{
  "vocab_size": 575,
  "norm_eps": 1e-06,
  "batch_tokens": [8192, 16384, 32768],
  "doc_mask": true,
  "max_steps": 8915
}
Each number is 128 + 24 x the weight over its row's rms, rounded and kept within 0 to 255. Layers, rows and columns count from 0. Numbers have three digits each. The size before them is the row's rms in percent of the matrix's.

# up: layer 6 MLP up, 512x256, rms 0.0791, rows 140-186, columns 128-191
# down: layer 6 MLP down (transposed), 512x256, rms 0.0605, rows 140-185, columns 128-191
up140 107:075156127122099135132168178134138137125082075139165135138151171101137137162158078168139140099122145123137091150053114133089131090128160171104120124075151114162160120097105127128165107153079093
down140 108:156084110153122109116112123110145101134157164125077159096115144138151157095121205133142114138145109071119174139153129120157118147132133104168150146169136148107114123148123106151121160104103123
up141 104:145125077124118130120099105088166117092122052176156144152171136146128150155094101089157160125118107110126137135113130123137100114118084151121133116135118113147115085143118153133155067177095136
down141 102:117093167104133066087154143091101150127151158103101115119184087162106136145148083122101159174106149146129123153110134138150125108121155152120160098083132137084125127092123153058159154130092109
up142 105:132114128110130132139131114149097106112112188112096143097124109130152131102101125067122079153119108100112145106134109141108146091137123154116118073098150103129136142068126154130123177150122175
down142 101:134118134096096156125154124146158142123134109133140092155127134127135100101166138129107141139115128145125152127119137122154087147148105095175135148162122118123099125124093111151171083097141082
up143 102:112092121113156122121137128126129155141129153108104159140103133159123114107115148132082118122109128178129133139130116121105140123179145128083055118102149122128107134141088124129128113156124126
down143 107:130157137146120127137116144120145122166130137094141102128151130021141148153145116164198131135102125090154148076134134135115166126133126101144133205096092120137104101176154133111128069131109114
up144 097:163117144104139148097103114108107150154123189062115100097147153124095140137114145059144144138118126137122079107167129125107109105134122136081095118121116142130118134137112114200135131111201143
down144 091:150182117110141099096119129138099100174143102117129093142137144101158142088107121135079146116095129117122124137152167120171166140132084076104139119097132126170135133107157134107133132135150133
up145 110:144096170120129127109145113124128158113117094130117119077089088126128143096124156112144124072102132159127115159112109104134142136162137145141151137075086130151138119129141093125127140085107142
down145 104:116141075164133128161110138132106111126151115131106165175115119157112132164118124160139164150135149123097128131141132180120108125109131119120122135166156142117113132104103130147119097150151105
up146 097:112132149182096165135096129110102137106105159092115150109116123138133067160136082172144113114158143124155116140130115143176144110151135127128124132172132101084105081171123087087095157172149140
down146 097:152126109090163165126191133171155124146190115121179161117134126118136126137126142095120080164101128125127118127151118158129168163144142137097147148109131197143141116118126106133110155133111132
up147 095:144131092108109087131121120165151137126115121104111153102101087121151127066132095118127127142138126104150106127115148120053091133147171151125090178135125125140209094099115148126117129132128154
down147 089:159133160070098151125128152190152109107146130103146125132077127160129099106180129111138100113108144105133128115160131142128134131159132136145133138111096153165139149113089066096141135093125155
up148 101:136118115117154123100117106119148108162126113110149130102107154094160158144141132158147133113127141110115113099130173095097092133105163143127080153144141137154131128103102103111141152090134140
down148 108:136134095109126108123095183115108093110136112083132092179133112154086097135118099109135111160111137099151136108152144100140164099129161139167140141101140123146142129143117150110118144091129139
up149 116:102146085090116138166158129118106079142141154143145158140103167138156099103081097116104112127120130139117125165109128137151091098133122180122151168152154058112137119122123089128142125124119120
down149 117:116113150141112133117098092122128125158111116115071147155143067110183108168115130163126116071178139111124108113118116161128113138117129135144065115102103165136117141128128159174116135136116115
up150 017:110150139114145129103120117140123148137137126132170155118133141107153145131161128122167119071131091075135118098139128118162126162079154127133112163116186100164144104114124093142126094133092140
down150 021:070134099144127131132131125117157162157142117101089120104172131149170126164119143123127169188089148116137173130087105151129091075135127125075191162114100116129134144114110134157166129126112138
up151 092:105138111168148128140150158128125117071108114132118116124155140130142125141134098116124150144089162084093103078163157138157117097056182104127167093177155147104131060172116122132120126101152096
down151 084:142128145075116116131125091115101113145143111127119146168129105100123133140195124138091135113146126183150129120082159109126153130103139137128125153127109118131133126151128129121152136135105171
up152 089:195143129140088129149180114094133091117128090125139148163161119081120112101132136107109151150166129139097159133131116131137148142107094127137093140132156123177125146143107095159122095131140111
down152 088:091119107109149156100091180146094128119126143114130106132112136144125180086134104083183143103099134067142121166137144150098127138133158162150136135153162112148065080114112117109122099109171136
up153 109:103137113130124135118103148154122138132104128123100124113122133119102132151120066148158116160123146084135137165109108156144102146128185130089096109113147135166132163098147167138133108116154093
down153 114:129091113136112134116124141112122154093133109127142113136141150118127114136155160132073129122152104118125111084111146135119109136116097132134117152191055131146142126128135100134113125145137126
up154 110:111161129100104096112119122121053096104100130110082116121193127139126144101143142130120139128121150092126129138112133145127107102103157126131087103174135142126176115144129123176135170106154097
down154 116:142171109116109156099157132133107110137146104167184148140078162125149124124173135146139172100113089150165099149143087134107175090123111155122115144137104141175129166159131139121120074097144131
up155 097:126135098102118141106102121094135111128166126101163106199177128135123129185123105146132148146087129137102114114149086172133069107119149130135104157093183099140101173176137109122128092128101114
down155 101:120128154130161116139119108147098128117113119120120151099129153145114129096098177116149155145112084141127095115122154109118089127165106147126120104128136151154134125103171115095141126105108103
up156 093:154134151130123081163136090155088105140161135143155137125119126099140116127129127166192111128113161123134151196118148105145127122115185148105184084147110127158140134102119118129128117072122100
down156 077:133108111113125118130099136119127130113140107140126149075132102115146169125139068095115085160175131139155129109150135123141106178129122121124115105113111125091097077122121129132112138163163136
up157 086:153147134197126109159138086169156113128125058145125118156128131121081148129116113153108116120078142121159183129125120139140133140132163127136105172162074144107103129130117163137136117134133164
down157 090:148115164119131169110134158141103074108137073083129131111133138110098162125141094099139104088138129105103121117120121150140108140164092110144183147158137124149108160130136149104121123122136142
up158 096:089141145121113127132138129144142118118137152134124116162131131167107106138140132145135133122137086132118104149135087187135116109128147121131113135121103100152134121099066181096099135142141162
down158 101:177157118114160097152114118133141157143104087129119115087112130101175132120120135103161137153119154112118159128132144110152115124132129144111106125138178117124132087119157091132205136101138136
up159 092:120139140145140156135120063148149114134117145103139135108084131158117152156161166109119148153135151132118126128127105085182138127142122109099142130202133157122135134158121115106113127176147121
down159 087:090111129102107132127158110142148106112091169086119138111156133122078113126128144152144097139149152136143141117161138143149119130168164116149144116101139111143142086143150146112120123139146128
up160 095:164142136131105154154088138108151084105113125144137111115089117167146128091100102114171127136091128100129147059157126126105129092143137120130134121157159133137127104134149144095148093137134134
down160 092:092132115151089116114133113122124088114119158102094143151130135146184159159134073136144127173118112122170152134107156087083125103133126094136106102105111117166104149129149159100120121155122133
up161 104:140130126130136101103116105121139101114178134132171122157141126102153136162152064161132170170136119096131064126103076145131160103142133161117128119127147124085132116116127087118131114130146118
down161 100:132115146102125174114091150142133146098093116128105137126127125165135098169156127100113123090132138141127129146166138075137144172138116128109143092172120122139111103109134131118152164129118090
up162 101:125141149115148126111116114134117105193112106099149125143150144127087145095104091116132119154133125111123148120144071100111135139125120102147086111158169115099110142098146124129134157175111119
down162 094:134124145153104084128130094166121095109144119106128126143106142105125121128119137118160114139148139141121120147153082163117117136133105147145123119118147125161114154151104097140106078133135112
up163 106:134138092131116177145142094131115127151139134098150100119154129151130106171101108119105123160131104123124105134118058168162059113143131162127119137160106130166109103155135140102133128136137154
down163 100:170090127118134143172143090167105115120104146154109119158133106158136105153171148147174135106146133121160136110140117111092135141067200109162147121109137148126142154120142101105154144122141118
up164 096:115122113121155133113137126097141128117139156170150084118098135144149088099144115114136121080151142120107074176096121122113100140165148118118151118127129143119120139124131126117159106135138091
down164 094:114121141122131131127100126152140135126092154134121151169194110124110148129124137105133157120127142150127116148130123120142135117151095136125132123091141146121122134142153161135116123157085159
up165 105:131105090148142123063162136126137120178146103170145105164143161167117127145127077078126153173136144157113135141101127109120104135134163121146147110115118115087111127101140103099144075106125088
down165 104:128163156154121129150145127102129167140089156095151161143145105124132158128067142109134147120114099132168089131131136119109128120141123082131109122159121159133084173110156136141085135106155141
up166 107:132126107141166139147159113121139127146110135164144116115160161133131126152153095134176106089176128147151094138123094096107115113114139145131141149116129145139173091105128083110116142119112130
down166 106:141120122109175130122097112152109124112143126128150091159114137151159142125118113146101100137067141128097173116089149142153109144138108101169112123137119139160096121193147130151137132115142159
up167 120:149157095091145100119166165133116099154145136142105130155112170145151121113158150150110116098166136124143104128111118155134121142161148115110118109162143153145142120133135091096135111105143122
down167 112:144133144082123130115140100151145169162108101113147121135116136132135113111133117115134139097095148134116136131129112168107121138142113113112119067124161180211115148131119121156147148093142158
up168 104:162088101094105142104159145148152130183130095136101120124085135147130154135129145162138104094161133120125122178160104113109130118122106118150154139125106119176135147130153138170107155167120135
down168 097:074116121103130120163110121170128092144102147124113112123089088096131146129103118102140165105113173149170119165137090131111165072141111124151102119170124129133171118136116175152170129125131164
up169 076:159142135117132146116104056130140145123138108148077128092125144149143100118137154106144129133097136078137117150135102114121103159125068148104137123141170156129158106145138124132151117159142120
down169 073:105146157092092130137106149133098096075136129107118170142107129100067183137151109168073124088160143155113099118157178143155152108144172109123175112129118138122108092108130147129087096173131097
up170 089:180160151164127120132116102146125119112122139131098130140096134079141101125153152117077140115119125134150142119120113105132122128070123156122112121091097158147077126125094130148091145119104116
down170 087:152101136121169124118128138131170197078141122120136151140170130099131147087089180132075135136127115118122107161118118114070124140128117130143116129199152132107116093108142129123148141109132182
up171 103:112137111139118125123164106151130118140120056094161121128100126144137086132142141159142085160130094159120112148145092131165119132132143096132121109170131158158141096080123129091115138126101118
down171 109:175099126141162124106131140077160127144147163119132085163110137115139137099162114106102131106108112117133123138099118121134138121107174114183158132128188108127117159130148128130106119156150114
up172 107:091137144130166100098074166130165151126126132150100128128131112156118154119135120146106153111139137157112174139144127134120101153119173087097103122133164164120101063105118176185142157162137075
down172 112:155119125110091135143166138159115103128164139104132122149110141147132073167132109101121102128092102110143108086108178144135134116112162146177129095138062105097123140149092124116179132088101148
up173 089:136146135132156136119071105163123120139114139077115149120136123168157120154153165105110139077165128140157125132138154109112138105120135107133128139108080135103107165142107078153092159082118100
down173 088:104110138161143112100154144107136154157128116117161160136147123092140109158150103142146166098143116144133138098102099126119103146100152122078110141127127119104156115143146110189150123107093112
up174 099:106166097133103119148157135117120132149121139132126136165144123150120078092097130144137122143099108091142099127117133167135122128128137132106154118141125136126145122134148130166121129125080110
down174 094:100158145135110128125150136140095085148128109142099143149114130137113145198136127127104124098131129103122137123116117140114140155107133152104153143132125066111073097152140136154142112147128141
up175 102:109120143116144167104116137140132143130122156104157114151111133131159130135126153091127126110139101139110125131140100127167120167154090127097095163098098151126104068174125119131132152111106168
down175 100:140142120078149096143126112134134130130113102130089157127155121102139095132108064162130120105099203145128105128130132145113117121083142155132114106144115087161103142115146134112120155101150132
up176 095:101074135090126148119077178136099110146158136083162115154131096089169131128133115137124110090123125182107137125125093139125122111123104093107085114139089151136134129186125124137121119134109135
down176 099:184132136122145105106106128120116105130123127152132095096148133199169122128124166077136173104123100109084135136118117110139143119133144165195198174140154111114110117109089137142115108127115096
up177 104:122111131099094120155159131102112123170117086157116143128157151125117156120139091140102120151106109124131093107122134093062121133109136174121117162161133128140137138084165154157133110139149078
down177 105:140133117155157176091150164151119121112132172127137105145138114142103136180081131085170099117153153130118141132107151138132086126150163112209119103148128130156097134147123165087126148093115131
up178 109:103166111142143115154185143175131125165144145131127112162156188114123126128116117147153119120145101103113115097096129104094124082134193164105105175163117075158104089072129127118150146123135130
down178 112:096124163096107126126135144031106145135135116112110104143078105112116137130115124122137129136161131148110134119148124126147145143098116134173147098108119172090106140099109109138122138120107148
up179 099:091102123149156153125144096096115123110125094123119139127136119164127121161087111100114165111080108134118119117126130166110146192115093110093127134188155150133139113121125133131107151096118126
down179 097:126131148121100118103091143127143139140091122141132131149094127082133098103129129124105130170138138152149124149148125149127083085150152143196118115106141125141137131140089145109157087131155160
up180 103:120151112106126132098133130145131131149133110124171142122140131127191127122098155139138117172169112100108095090159114110127129099111130158071139174129142125124134123126123129101111126121108144
down180 114:104109147124108167121122120121090083180098128112082108117147156111079144180089099153097153109165118153118137142080167149122141148098130146118119120125125126099133116114128165109141096134123162
up181 095:101077111116136111139135137128105151116135139172136131132112147155138093113122112176183108131116118160139126143151158121115176150145150141146132108112154086106113114112124125121118143090116117
down181 090:122142162110144155127085126131155140113138119105137130092168100088151112128180150115135159127172118103135173161167153133156113090081135118158133182120104120170155067118110128141138124154142119
up182 099:134159096122161143133155101118078136084096126131144150157148111150165115137136128107101136154110146133149104116130088114085135117145159108197120109170159076115124130108129125125135119083111146
down182 101:116154137103083118164099138131158135104106125136151102136144126128116128149122147132088143129155103104112145090135162142117100134145084130128124170091145187141153144146115137143113132149149117
up183 106:123133146109128118142149151140108140096097107147145070126125118117160121173114110148118091103119093099145147126168134166094133087148144134144124114152164130154194100110115154159116134131108106
down183 100:111115138134124115110092117118094124179159133117108172129120162087150120106119115104095165138110117123113115133125092137156125129137103121129101131091084107087133129126152126156107133101115152
up184 096:143103145096123145116098110163152128104148135144115156150161142091093154143105108102126160095149141154113115169137086141153122154143092125144125116128149089187094121145122139150093134108133128
down184 091:125101177100131149136120152161129122144086125150099126146123127104159109164095119131177149140128146131157107151166141119151131108109140134158132146133118150153151127110117110080158089131157101
up185 110:133148071148114135109136106109108129129129127112117100159154169097112146175121132136175126171127097076141115120120179140128102112195098181135115137116151117072108155112135126137143106142112086
down185 112:131114137106122117137127138157088134137111114137075143079138103135162099114129149115134133137108140149139164145142131152072134119100163134165133128158124188146152125100115187136144118153143108
up186 102:095115127095093167050130138163119128184113102123137122082120154113142139120141108164152130137107132175088141155115124100165130130133140137142094131136119091154147105139174093123168153090122149